config.yaml
n_layer: 10
d_model: 128
n_head: 4
n_kv_head: 4
head_dim: 64
d_mlp: 256
vocab_size: 1024
activation: "swiglu"
norm: "rmsnorm"
norm_place: "out"
norm_eps: 1e-05
positions: "rope"
rope_base: 10000.0
rope_fraction: 1.0
qk_norm: true
attn_scale: 0.125
bias: "none"
tie_embeddings: false
parallel_block: false
init: "normal"
init_std_qkv: 0.0794
init_std_o: 0.0126
init_std_up: 0.0794
init_std_down: 0.0126
optimizer: "soap_variant"
lr: 0.00742
beta1: 0.95
beta2: 0.99
weight_decay: 0.057
lr_head: 0.00872
grad_clip: 0.5
warmup_steps: 41
schedule: "wsd"
decay_fraction: 0.898
decay_shape: "linear"
final_lr_fraction: 0.0
batch_tokens: 65536
seq_len: 1024
doc_mask: true
train_tokens: 173600000
steps: 2649
dataset: "wikipedia_en"
Each number is 128 + 24 x the weight over the matrix's rms, rounded and kept within 0 to 255. Layers, rows and columns count from 0.

# layer 5 MLP gate, 256x128, rms 0.197, rows 115-149, columns 0-63
[[141 130 140 112  91 141 151 162 116 101 113 102 105 112 194 140 108 119 143  81  95  81 105 121 143 133 127 142 153 117 153 193 167 150 131 126 110  65 140 119 136  61 100 145 169 143 161 148  81 102 149 137 130  94 159 122 126 138 131 120 111 152 109 165]
 [128 128 123 121 149 125 113 142 143 155  79 145 129 163 122 115 125 129 149 113 121 136 106 120 176 122 122 148  97  94 109 117 109 116 157 110 140  91 140 153 120 154 131 170 118  71 108 135 170 145 110 105 146 118 130 136 111 135 136 172 127 110 140 162]
 [132 120 147 131  90 118 139 141 104  91 126 130 131 142 112 136 124 108  85  82 113 124  60 158 102 156 129 145 120 105 164 128 142  99 125 132 129  89 111 117  96 134 131 123 136 140 116 103 126 134 122 166  99 119 132 137 153 138 133 143 185 136 117 156]
 [145 114 100 160 130 156  90 125 130 146 127 126 134 121 187 137 123 153 133  92 116 122 185 134 122 122 183 165 153 102 153 131 108 137 169 156 146  99 139  92 137 125 141  84 122 148 166 169  77 111 100  88 102 131  82 180 116 146 114 126 133 124 102 146]
 [155  85 166 131 114 156 144 175 159 114 139  69 170 118 109 190 174 127 159 143 173 101 140 126  80  94 105 107  89 110 106 111 124  98 175 106 143 131 160 143 112 126  90 129 178  92 153 118 127 105 114 130 130  83  83 100 122 141 123  93  96 141 161 131]
 [156 115 106 149 116 119 135 157 119 133  98 129 130 107 155 118 113 153 133 150 146 111 138 133 124 107 152 138 127  98 178  65 111  97  93  95 116  85 135 133 132 112 147 108 123  99 143 134 133 116  93 114 128 103 156 147 130 148 125 125 124 160 110 135]
 [143 115 131 137 157 147 137 126 135 115  90 134 153 155 105 124  88  85 127 100 145 127 102 119 144 149 117  72 152 118  85 124  95 135 103 154 134 164 152 134 119 116 142 124 116  93  88  87 157 105 112 158 185 135 132 121 132  57 145 147 124 147 151 163]
 [131 106 117 121 174 117 122 118 142 156  94 169 117 164 123  95 121 122 191 109 128 175 190 152 137  88 131 141 116 124 118 134 129 123 125 143 151 153 167 149 149 152 121 130 114 129 103 115 108  96 112 136 129 114 133 126  72 102 118 125  91 139 101 122]
 [105 136 114  94 144 186 112 159 109 132 164 157 112 132 138 126  95 148 126 107 116  96 113 132 123 127 147 116  94 132 166 151  80 162 101 141 109 131 143  93 113 122 143 118 145 121 136 128 112 141 113 158 139 127 134  97 141 164 114 143 134  65 122 108]
 [156 101 155 156 145 129 107 120 121  99 139  98 166 159  78  85 100 140 107 165 124 110  76 125 158 111 135  90 114 164 137 164 104 127 160 192 130 125 152 123 155 129 157 129  99 140 113 139 110 132  61 138  47 130  87 129 121 115 164 120 124 168 123 116]
 [106 177  93 152 148 131 140 129 148 154 126 114 130 149 148  94 117 117 113 135 116 127 125 143 117 128 135 119 185 133 140 102 115  85 117 143 148 116 104  87 145  86 113 102 112 141 108 146 125 129 151  87 149 102 129 152 141 146 136 125 159 130 113 148]
 [156  84  75 116 151 136 139 108 150 121 142 132  85 120 152 138 118 145 192  98 157 169 201 144 111 127  89 129 140 112 103 143 119 118 146 105 144 119 165 134 123 119  88 150 145 163 131 170  84 138 120 159 106 121 140 169 126 106 124 102 125 105 124 112]
 [127 106 134 173 137 123 106 154  92  94 150 179 148 186 141  96 130 108 105 140 135 133 121 179  81 155 144 134 113  90 152  90 121 125 100 122 121 133 129 139 154 112 159 111 152 150 126 154 125 162  87  86 112 133 119 133 116 114  82 128 109 158 142 157]
 [158 114 137 123 156 140 146 130 127 112 127 137 163 135 112 101 128 159  82 140 165 131 136 107 144 126 128 119 140 121 153 162 170 123 127 136 117 122 146  95 111 157  97 148 131 123  94 119 129  71 181 155 141 158 136 103 135 119 174 147 163  69 152 127]
 [ 99  93 186  91 105 121 112 117 158 146 130  98 120 155 118 127 115 109 170 140  95 119 178 131 116 126 145 152 143 156 109 137 122 130 103 153 163 116 134  90 111 119  89 104 146 127 107 122 168 111 146 133  92 159 133 142 132 119 105 126 133 137 142 154]
 [113 131  88 107 144 146 130 154 132 144 132 144 156 158 119 111  89 135  99 124 123 125 108 147 127 115 148 121 136 158 152 141 166 160 126 141 137 138 142  99 156 138 138 123 128 143 118 117  93 149 134 134 149  76  76 106 108 112 150 145 120 131 133 162]
 [134 109 100 127 125 143 120 163 132  84 142 121 134 101  91  94 125 105  93 151 156  93 112 139 123 122 168 124 119 161 124 146 105 148 137 149 146 129 158 116 142 150 136 171 122 151 111 115 106 125 104 104 106 160 150  93 111 124 128 107 157 126 156 175]
 [167 102 155 126 155 153 103 129 114 105 141 163 117 130 153 136 122 145 117 135 152 119 133 147 102 118 138 127  80  87 148 116 137  63 101 125 108 160  97 105 153 161 127  94 182 119 121  93 131 123 172 115 129 100 139 155  96 139 127 154  99 116 109 111]
 [135 121 107 127 158 139 136  74 111 112 156  96 127 162 168 115 158 113 141  94 113 119 104 112 142 150 141 155 155 149 141 105 127 119 117 147 119 127 130 154 144 138 115 115  72 123 157 164 160 148 140 148  79 153  93 117 153 135 137 113 135 100 171 137]
 [117 134 110 148 133 138 128 165 132 142 116 117 117 175 128 112 128 131 127  81 126  97 148 139 130 103 165 108 102 123 169 114 186  86 105 153 129 120 122 139  56 123 153 138 110 141 134 129 152 109 117  91 116 140 136 154 125 126 133 123 155 134 146 135]
 [140 136 148 145 138 119  98 171 149 187 159  91 159 126 136 152 115 133 121  60 115  99  96 128 139 109 153 132 142 112 171 149 119 148 156 179 140  88 148 150 118 137 130 141 146 138 116 112 135 128 113 131  98 112  94 133 154  83 126  91 126 136 148 130]
 [151 146 141 132 148 107 114 159 170 132 102 101 128 129 152 139 153 164 170 148 124 152 108 204 138 156 124 134 154  51 125  73 136 130 108 122 130 150 160 142 112 125 159 134  91 150 106 114 103 111 104 139 122 167 124 130 130 120 144 127 118 144 151 113]
 [ 97 112 113 161 119 183 122 130 162 128 144 134 116 115 131 152 116 106 126 143 102 143 125 110 161 151  82  82 144 118 108 124 111 115 155  72 111 131 142 137 144 167 138 128 138  83 159 144 110 116 152 119 156 120 126 111 108 111 109 147 142 166 130 167]
 [144 102  96 161  98 126 159 113 131  87 114 152  92  89 141 103 167 164 133 166  89 132 125 119 148 149 123  85 178 187 101 138 116 126 165 125 126 104 166  97 129  90 133  84 130 116 137 118 109 149 154 102 148 103  84 148 153 140 137 142 130 160 102 128]
 [148 108  58 120 120 130 148 138 113 146  88 141 130 120 149 132 115  99 109 117 155 146 123 135 157 136 148 134 164 122 126 135 110 163 185 110 123 144 121 112 122 119 104 123 102 108 143 166 127 125 144 164 110 113 126 114 143 159  96 116 152 144 130 140]
 [147 108 145  95 102 138 114  95 155 145  88  93 130 167 135 172 140 113 128  89 104 158 112 127 157 126 113 111 154 110 161 126 162 122 151 147 133 135 103 108 110 144 129 138 174 101 145  90 121 122 170  94 136  80 155 142 126 113 136 124 118 106 172 135]
 [131 137  82  92 135 129 124  89 140 118 131 139 123 113 115 170 147 180 118 135 103  95 109 125 129 159 154 133 112 132 159 115 145 119 177 153 133  92 131 151 128 132  72 134 129 107 115 141 122 124 177 133 112 138 141 144 110 106 122 107 134  80 114 142]
 [ 53 132 134 155 114 143 127 149  78 150  86 107 128  89 122 116 110 103 105 103 124 128 118 140 110 129 114 143 151 143  98 127 134 173 132 160 170 145  98  87 187 104 139 152  94 142 153 129 167  95  91 137 111 103 117 154 125 142 148 122 125 128 124 128]
 [146 123 141 136 101 121  98 160 165 104 126 120 133 157 127 134  94 112 100 155 165 111 179 131 143 112 136 135 114 116 139 108 158 138  94 153 156 127 185 133 136 158 119 118 140 118  82 129  79 108 145 119 147 132 163  84 106 176  75 130 146 148 120 105]
 [137 175 129 123 121 167 127 133  95 149 152  90  93 113 110 122 168 120  95 159 113 135 133 146 103 139 155 163 155 134 140 133 108  85 136 143 156 102 138  92 147 137  98 142 160 120  90 115 140 137 148 135 134 137 127  92 120 105 116 114 135 104 128 140]
 [136 139 100  78  85  63 185 130 158 129 113  99 119 148  90 134 131 148 201  87 139 149 117 141 154 109 138 120 103 133 103 140 161  98 153 121 164 139 108 101 126 153 132 167 131 174 172 151 152 115 105 116 111 101 116 151 145 124  79  97  88  93 112 131]
 [141 140 124 103 128 105 115 137 106 137 134 130 126 117 136 143 143 134 144 166 139 132 118 110 122 144 121 153 112 152 132 129 148 120 148 108  81 115 105 153 112 137 114 114 121  98 119 149 131 121  81 123 132 142 124 130 134 120 105 154 140 105 142 108]
 [138 139 103 129 145 100  94 109 175 133 124 171 111 115 133 125  99 129 152 107 133 115 137 139  91 138  74 175 128  81 154 136 139 137  86 159 120 133 133 138 134  82 137 142 144 116 113 132 118 133 130 106  81 128 128 142 132 163  91 116 129 148 124  88]
 [110  94 111 131  87 151 112 146 129 160 140  91 109 115 153  99 112 112 144 124 138 145 171 103 153 164 170 112 119 151 126 169 145 123 150 150 150 104 133 129 128 148 119 153 127 148 109  94 130 123 167 116 116 130 107 130 125 100 129  94 107 105  75  69]
 [134 122 102  99 174 134 114 118 172 154 115  84 158 134 166 114 151 150 154 111 116 129 148 134 124 117 108 130 140  98 143  89 139 132 118 128 140 154 118 116 112 143 153 157 147 157 120 131 158 125 155 110 150 118 132 131 129 134 129 139 139 142 166 117]]
# layer 5 MLP up, 256x128, rms 0.208, rows 115-149, columns 0-63
[[157 149 143 122 114 114 189 161 137 134 114 106 126  96 107 147 159 143 140  61 143  87  94 162 116 142 148 128 128 151 140 169 133 126 151  86 137  84 145 185 137  82 124 187 107 134 138 119 129  99 177 173 138 165 173 100 148 107 141 126 139 137  58 133]
 [121 122  94 141 111  77 152 144 145 124 180 118 105 133 143  96  69 125 124 115 168 122 158 129 166 176 114 125 148 150 101 127 136 117 124 130 118 106 138  84 123  85 100 146 107 139 136 138 124 165  97 100 113  77 123 117 147 153 123  83 141 132 133 109]
 [ 82 148 130 142 165 111 161 142 117  64 169 108  91 121 166 126  71 148 177  95 120 139 170 106 105 219 123 104 124 132 112 135 168 146 106 126 167  99 124 140 114 109 132  86 114 135 141 131 139 127 104 122 115 128 143 163 150 156 121  61 141  90 149 120]
 [107 132 148 150  87  90 155 112  88 103 171  86 127 118  73 116 119 124 114 192 127 104 129 108 140 117  95 138 116  93 114 130 162 116 110 113  96 162 132 124 120 108 140 142 177 123 111 127 150 102 135 137 132 130 154 101 109  99 117 120  89 135 140 107]
 [155 102  96 141 114 156 180 138 117 109 122 120 154 176 173 136 140 106 121  96 117 112 116 141 142 128 180 112 161 196 134 122 112 122 111 125 126 123 148 130 120 122 134 120 138 132 120 142 109 147 102 127 151 152 164 160 138 158 105 152 129 127 159 129]
 [139 129 125 136 127 118 110 142 118 107 120 160 109 124 112 111 119 127  77  93 136 121 109  85 114 113 127  98 117 128 127 140 152 145 135 154 146 150 102 111 105 136 150 161 132 157 155 142 105 133 101 166 148 118 126 112 160  99 143 119 144  79 123 178]
 [105 108 119 105 150 151 158 133 130 131 107 153 116  66 116 147 108  91 137  86 108 136  97 123 116 138  91 133 147 154  95 105 114 132 129 152 164 117 135 133  97 104 137 123 138 110 121 114 147 149 137 110 139 118 152 104 141 139 127 154 114 133 127  93]
 [134 106 136 111 126 139 121 150 141 138 128 145 122 148 163 169 122 161 140 124 181 157 132 105 124 148 159 156 120 140 114 129 159 117 112 114 115 132 137 103 128 133  80 125 126 114  97 126 147  92 134  59 116 132 149 142 151 109 105 133 111 141 116 114]
 [164 146 131  81 127 134  94 150 143  86 170 115  92 141  98 140 128 125 158 124 124 174 139 167 165 133 121 120  63 164 164 100 153  91 118  97 146 133  91 106 123 119 130 136 127 155 116 127 136 106 149 158 129 162 124 133 169  93 169 107 163 121 121 171]
 [126 107 126  96 157 133 106  91 117 127 104 156 116 142 101 149 132 113 125 143 117 136 120 125 165 132  84 110 113  89  40 135 162 110 116 135 158 166 118 153 126 121 163  86 116 124  59 175  88 154 116  95 123  98 136 140 141 147 118 128 155 112 145 118]
 [140 121 163 104 113 155 108 113 137 121 160 119 147 123 116 161 145 131 154 109 148 148 153 109 145 129 124 121  87  89 126 168 147 122 144 152 130 131 154 173 129 193 121 162 150 111 130 129 127 105 124 162  93 143 128 136 127  89 125 139  86 134 146 145]
 [158 147 103 152 129 113 134 169 117 136 166 143 142 112 161 160 165 127 120 106 127 146  94 107 131 126 115 144 147 116 127 113 128 147 143 115 157  95 155 136 135  97 133 148 141 130 128 141 115 118 118 111 106 127 118 119 116 120 142 130 164  99 117 147]
 [131 105 102  80 165 160 105 168 150 156 139 142  97 109  78 172 109 159 131 194 130  96 147 113 100 133 170 103 159 144 122 161 120 126 135 129  91 124 118 133 115  98 129  64 142 117 141  61 117 105 134 126 143 149 146 155 131 106 124 128 107 115  91 178]
 [ 94 161  93 117 135 105 120 118  92  93 125 120 136 139 118 123 132  98 111 142 139 102 146 128 114 101 113 142 123 146  83 182 104 140 105  87 124 145 117 103 161 144 118 148 122  87 156 129  91 116 107 114 161 122 111 121 136 109 126 123 124 142 181  96]
 [140 158 100 133 131 140 118 104 103 136 133 105 141 111 129 166 140 147 110 133 149 125 143 103 104 167 111 108 141 102 119 147 112 146 106 145 127 125 128 143 151 138 134 129 142 146  96 135  97 131  95 132 114 124  99  92 134 120 142 135 130 102 194 146]
 [135 129 164 162 152 127  78 118 131 143 155 134 124 156 163 156 140 128 182 151 140 176 105 101 139 134 130 139 114 141 172  96 145  77 131 143 152 136 118 146 144 135 125 103 162 109 118 101 143 113 157 128 122 143 180 172 163 100 118 134 133 114 135  90]
 [121  93 133 114  99 172 122 171 111 119 129 132 135  76 100 109 123 113  80 144 163  85 121 147  93 103 148 135 103 155 127 136 114 126 151 116 140 100 201 114 117 124 127 128 100 125 123 127 132 116  79  92 125 151 148 107 115 126 117 133 137 125 184 178]
 [ 89 124 109 137 108  88 150 137 127  85 150 110 113 102 141  85  99 118 116 129 135 103  92 118 116 144  90 135 130 135 123 133 135 160 121  84 136  79 112 133 150 107 103 133  92 154 125 115 159 129 116 141 126 115 131 112 187 158 115 126 175 154 141 157]
 [132 171 118 121 158  85 122 107 134 133 118 147  93 141 105  72 165 125 126 136 120 101 120 105  90 152 111 114 151 137 144 146 158 121 135 139  82 138 124 155 122 140 155 145 174 136 127  94 166  69 183 116 134 123  96 138 125  49 129  82 141 155 151 147]
 [126 109 119 150 108 152 123 133 114 149 135 107 126 116 150 102 144 123  93 136 138 139 178 107 128 127 131 158 153 130 141 117 150 144 151 144 141 111  96 126 133 142 110 107 118 123 104 128 117 136 125 121  76 169 136 140 100 104 127 130 130 127 123 114]
 [ 97 143 102 106 126  71 106 114 101 102 115 162  89  98 101 157 115 147  90 138 120 108 126 110 121 126 128 145 147 131 138 134 114  91 146 144 107  20 122 136  95 115 207 173 154 152 133 135 146 101 139 153 147 135 135 148 124 150  95 139  83 103 117 129]
 [155 143 152  95 125 141  88 139  90 129 161 138 126 140 143 161 138 160 123  99 130  73 162 109 121 120 140 132 130 133 181 132 157 145  97 146 137 120 130 121 112 103 115 124 138 121 135 123 157 124 130 127 141 103 119 129 117 126  95 114  78 153 125  86]
 [129 121 146 137 146 148 122 126 132  97 109 131 145 104 158 146 103 104 128 132 148  97 107  97 120 141 101 147 158 114 141  95 126 151 137 154 143 128 153 140 142 137 144 127 140  87 165 178 154 151 115 127 149 132 119 150 143 144 144 170 161 139 131 162]
 [123 134 135 151 135 124 112 117 140 115 117 193 151  85 145 122 127 160  65 145 155 141 105  93 107  45 118 158 111 129 100 132  80  96 169  98 165 113 131 135 145  68 104  98 161 135 114 128  89 102 126 156 173 153 104 102  99  97 106 162 134 115 123 147]
 [128 133  90 122 139 121 153 161 132 135 108 126 101 106 128 132 119 128 121 155 138 176 140 125 140 104 144 114 141  96 117  91 134 141 148 142 189 162 127 105 113 119  94 129 156 130 143 144 129 118 130 179 137 159 116 117 133 153 100 131 130 167 141 172]
 [176  94  96 153 134 160 115 137 157 130 103  98 169 154 114 148 149 109 165 129 101 147 135 147 110 102 134 123 136  92 174  91 137 140 129 182 135 133 119 144 130 159 122 165 138 104 118 138  97  63 128 113  85  90 125 147 143 110 112 137 114 156 151 134]
 [147 135 203 122 151 105  81 142 154 144 186 106 146 109 124  84  91 116 173  87  96  64 162 115 120 137  94 134 130  86 124 173  81 149 115  93  84 100 165  80  76 120 130  64 118 123 144 138  76 156  92 146 167 200 167 103 226 122 146 148 144 184 136  89]
 [ 96 141 127 216 104 137 143  80 150 125  84 121  87  85 126 135 133 123 132 128 134 115 145 138 158  85 111 110 172 116  88 145 121 134 121 145 123 124 108 140 168 137 107 132 113  99 134 134 147  93  98 129 123 127 142 137 149 108 141 106 138 139 117 111]
 [125 175 106 161 124 147 131 117  96 174 136 153 126 110 154 146 137 132 148  78 124 135 109  86 131 127  99 165 156 131 106 142 115 158 150 126  92 100  74 107 123 140 144 144 190 169 154 119 163 113 132 179 112 116 146 165 165 104 130 171 124 113 130 129]
 [133 142  92 122 197  84 101 139 108 131 153 138  95 135  66  98  98 134  98 135 135 153 150 127 145 110 117 133  67 123 142 123 145 122 149 126  67 130 111 134 133 134 144 117 118 116 114 126 181  81 115 162 137 117 116 127 151 120 101  90 125 126 128 135]
 [112 106 123  84 132 151 127 131  86 131 134 119 136 119 164 144 161 124 133 149 134 134 120 157 124 129 151 177  80 130 125 120 184 109 159 112 149 151 120  87 132 172 143 103 119 112 139 156 114 121 142 143 134 157 139 153 100 135 102 121  92 120 128 158]
 [124 143 124 110 118 141 111 140 160 112 124 136 129 126 133 127 106 135  90  94 131 137 129 127 110 113 143 122 168 118 144 147 139 146 145 149 123  99 140 119 124 141  89 142 153 172 122 126 109 126 151 130 106 103 127 134  87 141 102 129 104 121 110 131]
 [176 134 117 136  92 141 132 107 138  99 100 102 117 123 114 129 131 107 113 123 151 134 108 124 144 118 126 139 122 126 115  86 138 134 115 118 134 126 147 137 119 109  96 106 138 142 142 142 149 135 175 147 125 148 187 133 125 122 135 133 153 132 172 149]
 [155  91 114  91  94 163 128 174 109 158 117  85 126 128 135 117 110 147 113 121 131 107 161  82 129 142 181 115 140 138 128 194 150 116 174  91 124 125  89 107 148 166 140 143 130 146 148  94 142 149 158  92 129 151 112 155 116 112 133 120  58 123 141  87]
 [108 149 109 161  87 128 167 115 147 135 149 118 130 115 128 107 107 131 114  92 173 116 141 120 160 180  74 163 107 135 118 116 142 150 121 136 148 105  96 142 118 132 125 163 120 141 132 148 170 142  84 148 104  93 123 120  91 123 123 107 117 163 119 116]]
# layer 5 MLP down (transposed), 256x128, rms 0.172, rows 115-149, columns 0-63
[[153 161 194 121 138  64  98  59 167  96  85  86 101 135 133  82 133 121 198  74  99 137  75  89 141 125 176 110 148 160 179  97 101 130 135 100 139 136 112 105 164 133  84 136  85  96 112  97 123 128 126 114 104 113 113 108 145  96 153 132 156 114  68 150]
 [132 139 133 127 125 114 162 109 124 147 122 129 135 111 142 146 161 141 157 142 111 127 119 118 111 138 109 128 120  84 116 123 149 138 121 141 126 126 122 149 132 155 124 106 128 113 123 111 155  97 133 139 140 140 111 126 138 146 144 147  91 129 129 140]
 [163 154 151 168 110 135 115 142 160 119  92 150 119 130 135 115 100  78 134 169 125 140 129  98 131 100  97 113 136 141 135 146 155  62 102 147 115 138 109 125 115 123 136 107 127 116  93  89  97 139  99 129 136 150 152 114  98 127 120 140 204 147 135  78]
 [118 169 172 123 171 151 128 160 144 103 155  93 100  84 137 154 138 101 100 137 127 125 120 131 153 115 109 132 152 126 119 151 158 139  91 182 136 111  94 127  98 124 119 104  76 141  91  94 144 104 114 110  98 142 132 129 129 139 135 127  89 140 151 165]
 [140 123 121 131 153  95 108  98  86 172 125 144 124 117 112 141  88 151 138 134 105  95  88 155 123 119 110 135 124 103 132  96  95 111 121 118 147 110 116 131 126 116 163 163 141 150 119  95 100  83 123 120 129 153 108  82 146 108  91  98  72 116 118 129]
 [115 134 106 166 114 107 144 115 138 144 136 104 109 133 142 148 138 138 158 138 116 127 150 145 125 169 136 145 118 115 108 127 120 109 112 111 136 139 158 139 120 119 101 109 141 119 115  92 129 139 121 134 122 152 134  98 129 122 148 137 104 154 128 124]
 [156 117 141 114 114  95 143 144 112 151 116 155 126  92  90 112 152 156 178 136 167  93 120 123 135 141 155  96 117 121 141  95 139 103 134 130 134 136 146 198 130 142 125 150 135 147  96 176  94 147 149 120  87 151 100 136 148 137 185  97 106 168 133  96]
 [118 141 119 155 139 151 115 148 179 106 130 101 117 139 106 125 126 108 115  99 118 133 139 117 133  92 125 102 112 144 147 159 155 152 124 107 141 107 105 127  99 133 146 133 117 133  95 163 122 177 126 111 177 146  99 115 112 132 133 148 171 114 124 114]
 [172 152 193 120 135 121 198 123 103 164 127 160 139 155  85 123 158 156 108 139 127 110 124 141 117 130 123 130  83 122 146 128 176 139 136 107 146 118 154 116 114 152 134 102 132 170 127 139 117 162 137 136 142 149 130 146 181 128  94 112 116 158 115 121]
 [146  99 111 162 101 134 150 109  94 127  96 125  89 158 150  97 135 125 107 121 127 184 139  98 116 156 100  77 153 114  96  78 122  77  88 165 139 112 112 137 130 124 118 140 131 131 101 130 148 108 153 123  67 128 145  81 141 148 112 136 163 140 150 117]
 [192 152 155 135 138 123 154  82 137 146 113 110 187 105 121 134 104 116 127 150 125 137 152  94 135 133 144 168 112 162 135 103 144  97 159 106 155 129 128 113 158 132 162 132 138 157 112 142 149 104 144 125 102 104 155 149 112 149 112 132 140 154 159 147]
 [146 130 162 137 151 122 149 116 133 132  81 122 130 136 122 135 109 107 130 121 134 168 167  97 126 110 135 103 133 156 103  99 137 135 154 122 122 120 143 110 101 107 141 158 104 149 164 124 149  58 132 148 115 104 153 123 144 103 116 157 154 118  89 151]
 [106  98 110 148 143 141 129 143 117 158 107  81 140 129 101 134 134  98  83 134 146 125 128 157 130 151  79 111 118  82 113 120 102 126 134 115 112 169 155  90  71 134  94 161 136 124 136 139 122 116 120 132 115 106 146 141 152 103 105 120 167 125 177 118]
 [134 136 114 138 131  93 157  98 153 138 140 142  73 132 175 119 166 105 130 112  98 141 105 138 127 107 147 113 126 118 134  76 164 106 131 121 110 110  98 125 143 109 177 164  99 114 108 140  99 189 108 151 107 133 118 115  99 111  94 112 111 147 139 120]
 [132 111 129 151 136 122 145 112 130 203 124 134  83 143 127 130 122 130 156 122 162  83 122 136 127 104 116 155 128 155 138 124 140 136 152 109 131 184 105 112 144 145 136 138 101 125 126  99  87 130 113 154 132 145 167 146 118 123 129 152 105 129 109 118]
 [101 124 146  66 131 185 201 117 133 145  96 115 123 102 155 108  89 148 156 117 141 108  88 140 123 108 139 108 140 130 142 138 146 188 109 119  82 124 143 115 138 132 134 133 125 122 155 146 133 125 106 155 139 171  61 123 183  88 123 146  76 120 145 122]
 [124 127 179 102 139 136  92 108 144 158  98 109 133 140 120  98 148 119 150 143 127  91 133 160 123 133 130 170 106 167 135 138 117 120 131 112 149 123 124 162 178 138 144 146 136 122 133 121 113 124 112 105 135  86 104  98 115 155 137 131 142 139 125 154]
 [109 149  94 157 150  59 112 115 125 150 147 106 141 135 101 160 153 128 127 143 134 180 118 136 128 131 133 122 103 113 131 139 117 145 131 100 159  92  85 110 137 163 118 135 137 106 125 135 142 143 140 129 136 117 108 142 114 107 149 184  85 149  99 144]
 [148 113 140 107 137 160  99 147 110 109 170 187 133 119 134 183  93 144 153 145 129 138 138 147 177 106 123 125 145 115  58 166 103 116  84 125 147 157 142 151 123 106 112 144 120  89 166 150  85 169 130 138 120 106 163  79 158 150 136 165 118 152 116 119]
 [143 165 116  86 146 115 137 142 125 111 129 137 134 104 124 129 123 129 165 126 137 123 110 166 133 119 123  97 136 126 108  98 112 145  96 154 105 145 142 160 183 139 155 102 125 131 121  95 141 104  92 158 148 122 124 112 153 143 132 163 126 127  91 138]
 [ 62  84 120  95 167 132 173 168 156  78  64 154 124  97 160 127 122 125 114 107 138 100 103  96 128 151 112 108 130 100 107 135 128 140 136  95 141 155 124  83  61 136 120 142 113 119 169 121  78 143 150 109 101 117 148 154 136  77 133 131 138 179 158 119]
 [174 124 123 165 123 118 153 118 150 147 132 105 131 127 150 129 152 144 124 155 149 133 113 129 137 153 121 109 115  84 101 106 104 133 151 105 111 140 151 119 150 129 120 128 146 119 137 103 129 144 136 134 115 129  86 142 119 153 158 123 133 130 148 159]
 [ 81 114 160 117 123 132 116  87 129 124 139 159 125 147 120 104 161 148 109  79 132 131 142 118 148  78 129 146 125 132 146 166 127 109 123 113 146 115 106  99 118 154 138  97 118 153  88 148 107 134 135 119 105 115 129 124 108 153 115 135 154 148 101 101]
 [104  68 153 136  94 150 111 164 117 121 132  88 151 137 126  86 174 148 141 149 123 159 103 125 102 114 114 145 111 138 152 105 153  96 114 144 120 126 140 125  92 104 158  98  94 128 112 114 121 102 117  80 151 114 130 151 120 141  86 122 125 147 102 129]
 [141 113 129 136 182 144 125 112 111 156 109 107 128 150  95 144 116 166 102 141 145 164 108 112 124 147  99 120 138 146 116 128 137 112  93 137 169 133 127  96 109 147  84 101 122 123  89 112 113 167 156 131 120  98 176 124  99 108 127 125 135 160 158  94]
 [132 149 114  90 149 105  70 133 139 132 144 133 140 114 151 122 148 106 144 128 153 128  89 132 134 115 121  72 106 147 162 143 162 150 132 118 156 153 139 165 154 106 134 129 131 135 109 155 167 139 111 130 130 129 130 150 154 128 158 141 120 120 138 132]
 [ 89 158  87 138 134  85 147 109 135 101 121  93 119 137  95  75 111 165 207 134 122 106 102 129 111 140 111 137 116 178 126 111 180  98 121 106 144 164 155 113 160 109 100 136 107 160 106 141 109 106 172 191  79 166  93 106 168 117 144  97  99  90 126  84]
 [129 112 151 106 144 126 102 143  99 162 140 128 131 105 146 171 204 155 127 137 109  95 143 122  98 143 123 148 164 116 102 123 110 101 136 125 134 135 119 150 170 115 121 150 131 149 110 124 150 117 115 108 142 141  93 133 107 121 116 108  66  79 131 150]
 [156 109 141 124 174  91 131 133 141 127 139 123 135 123  73 152 101 141 127 102  99 152 135 128 119 104 139  98 127 139 113 132 156 128 145 181 128 122 120 101  91  79 171 104 174 158 123 114 115 127 120 115 113 143 161 198 125 100 119 152 101 127  98 154]
 [141 126 106 147 159 138 120 131 108  92 179  71 139 148 135 136 180 140 182 129 148 169 122 151 109 127 172 131 114  96  74 151 125 144 118 120 120 156 135 129 145 106 103  96 134 126 121  95  96 137 128 116 137 128  95 112 111 112 146 168  98 136 138 144]
 [106 133 143 142 144  99 131 133 147 182 123 158  96 109 134 140  99 142 136 122 146 112  94 100 113 160  99 160 150  99 106 109  99 165 102 133  74 134 116 101 155 137 117 106 142 104 149 158 143 140  93 100 150 154 175 105 132 174 126 197 143 120 105 146]
 [126 131 117 153 109 103 154 115 105 141 147 121 141 111 147 146 154 118 159 148 125 128 140 147 110 163 114 143 105 117 105 131 109 125 116 121 125 145 122 141 131 140 121 121 123 118 134 108 145 117 122 147 139 133 131 121 142 130 136 141  82 124 123 154]
 [140 115 108 104 164 117 151 147 156 145 109 110 108 139 136 165 122 156 137 135 137 137 115 124  80 128 122 113 143 143 122 134 150 187 125 108 104 122 131 135 106 112 124 118 139  99 131 149 132 129 120 111 130 144 110 112 164 138 150 106 127 163 144  99]
 [120 149 113 137 141 131 132 130 142  77 127  72 138 139 138 151 144 111 141 100 142  83 164 157  93 115 132 128 124 104 121 183 126 145 138 126 146 106 128 168 148  99  76 126 148 122 128 140 121 184 137 113 109 118  85 142 121 160 131 132 106 118 150 131]
 [157 126 132 115 168 140  90 179 110 130 110 155 110 118 115 147  93  96  83 117 148 136  98 135 115 103 148 114 101  93 154  84 128 133 132 125 118 141  97 157 126 102 110 106 133 137 110 165 100 119 138 135  96 138 137 140 141 107 143 147 152 162 124 136]]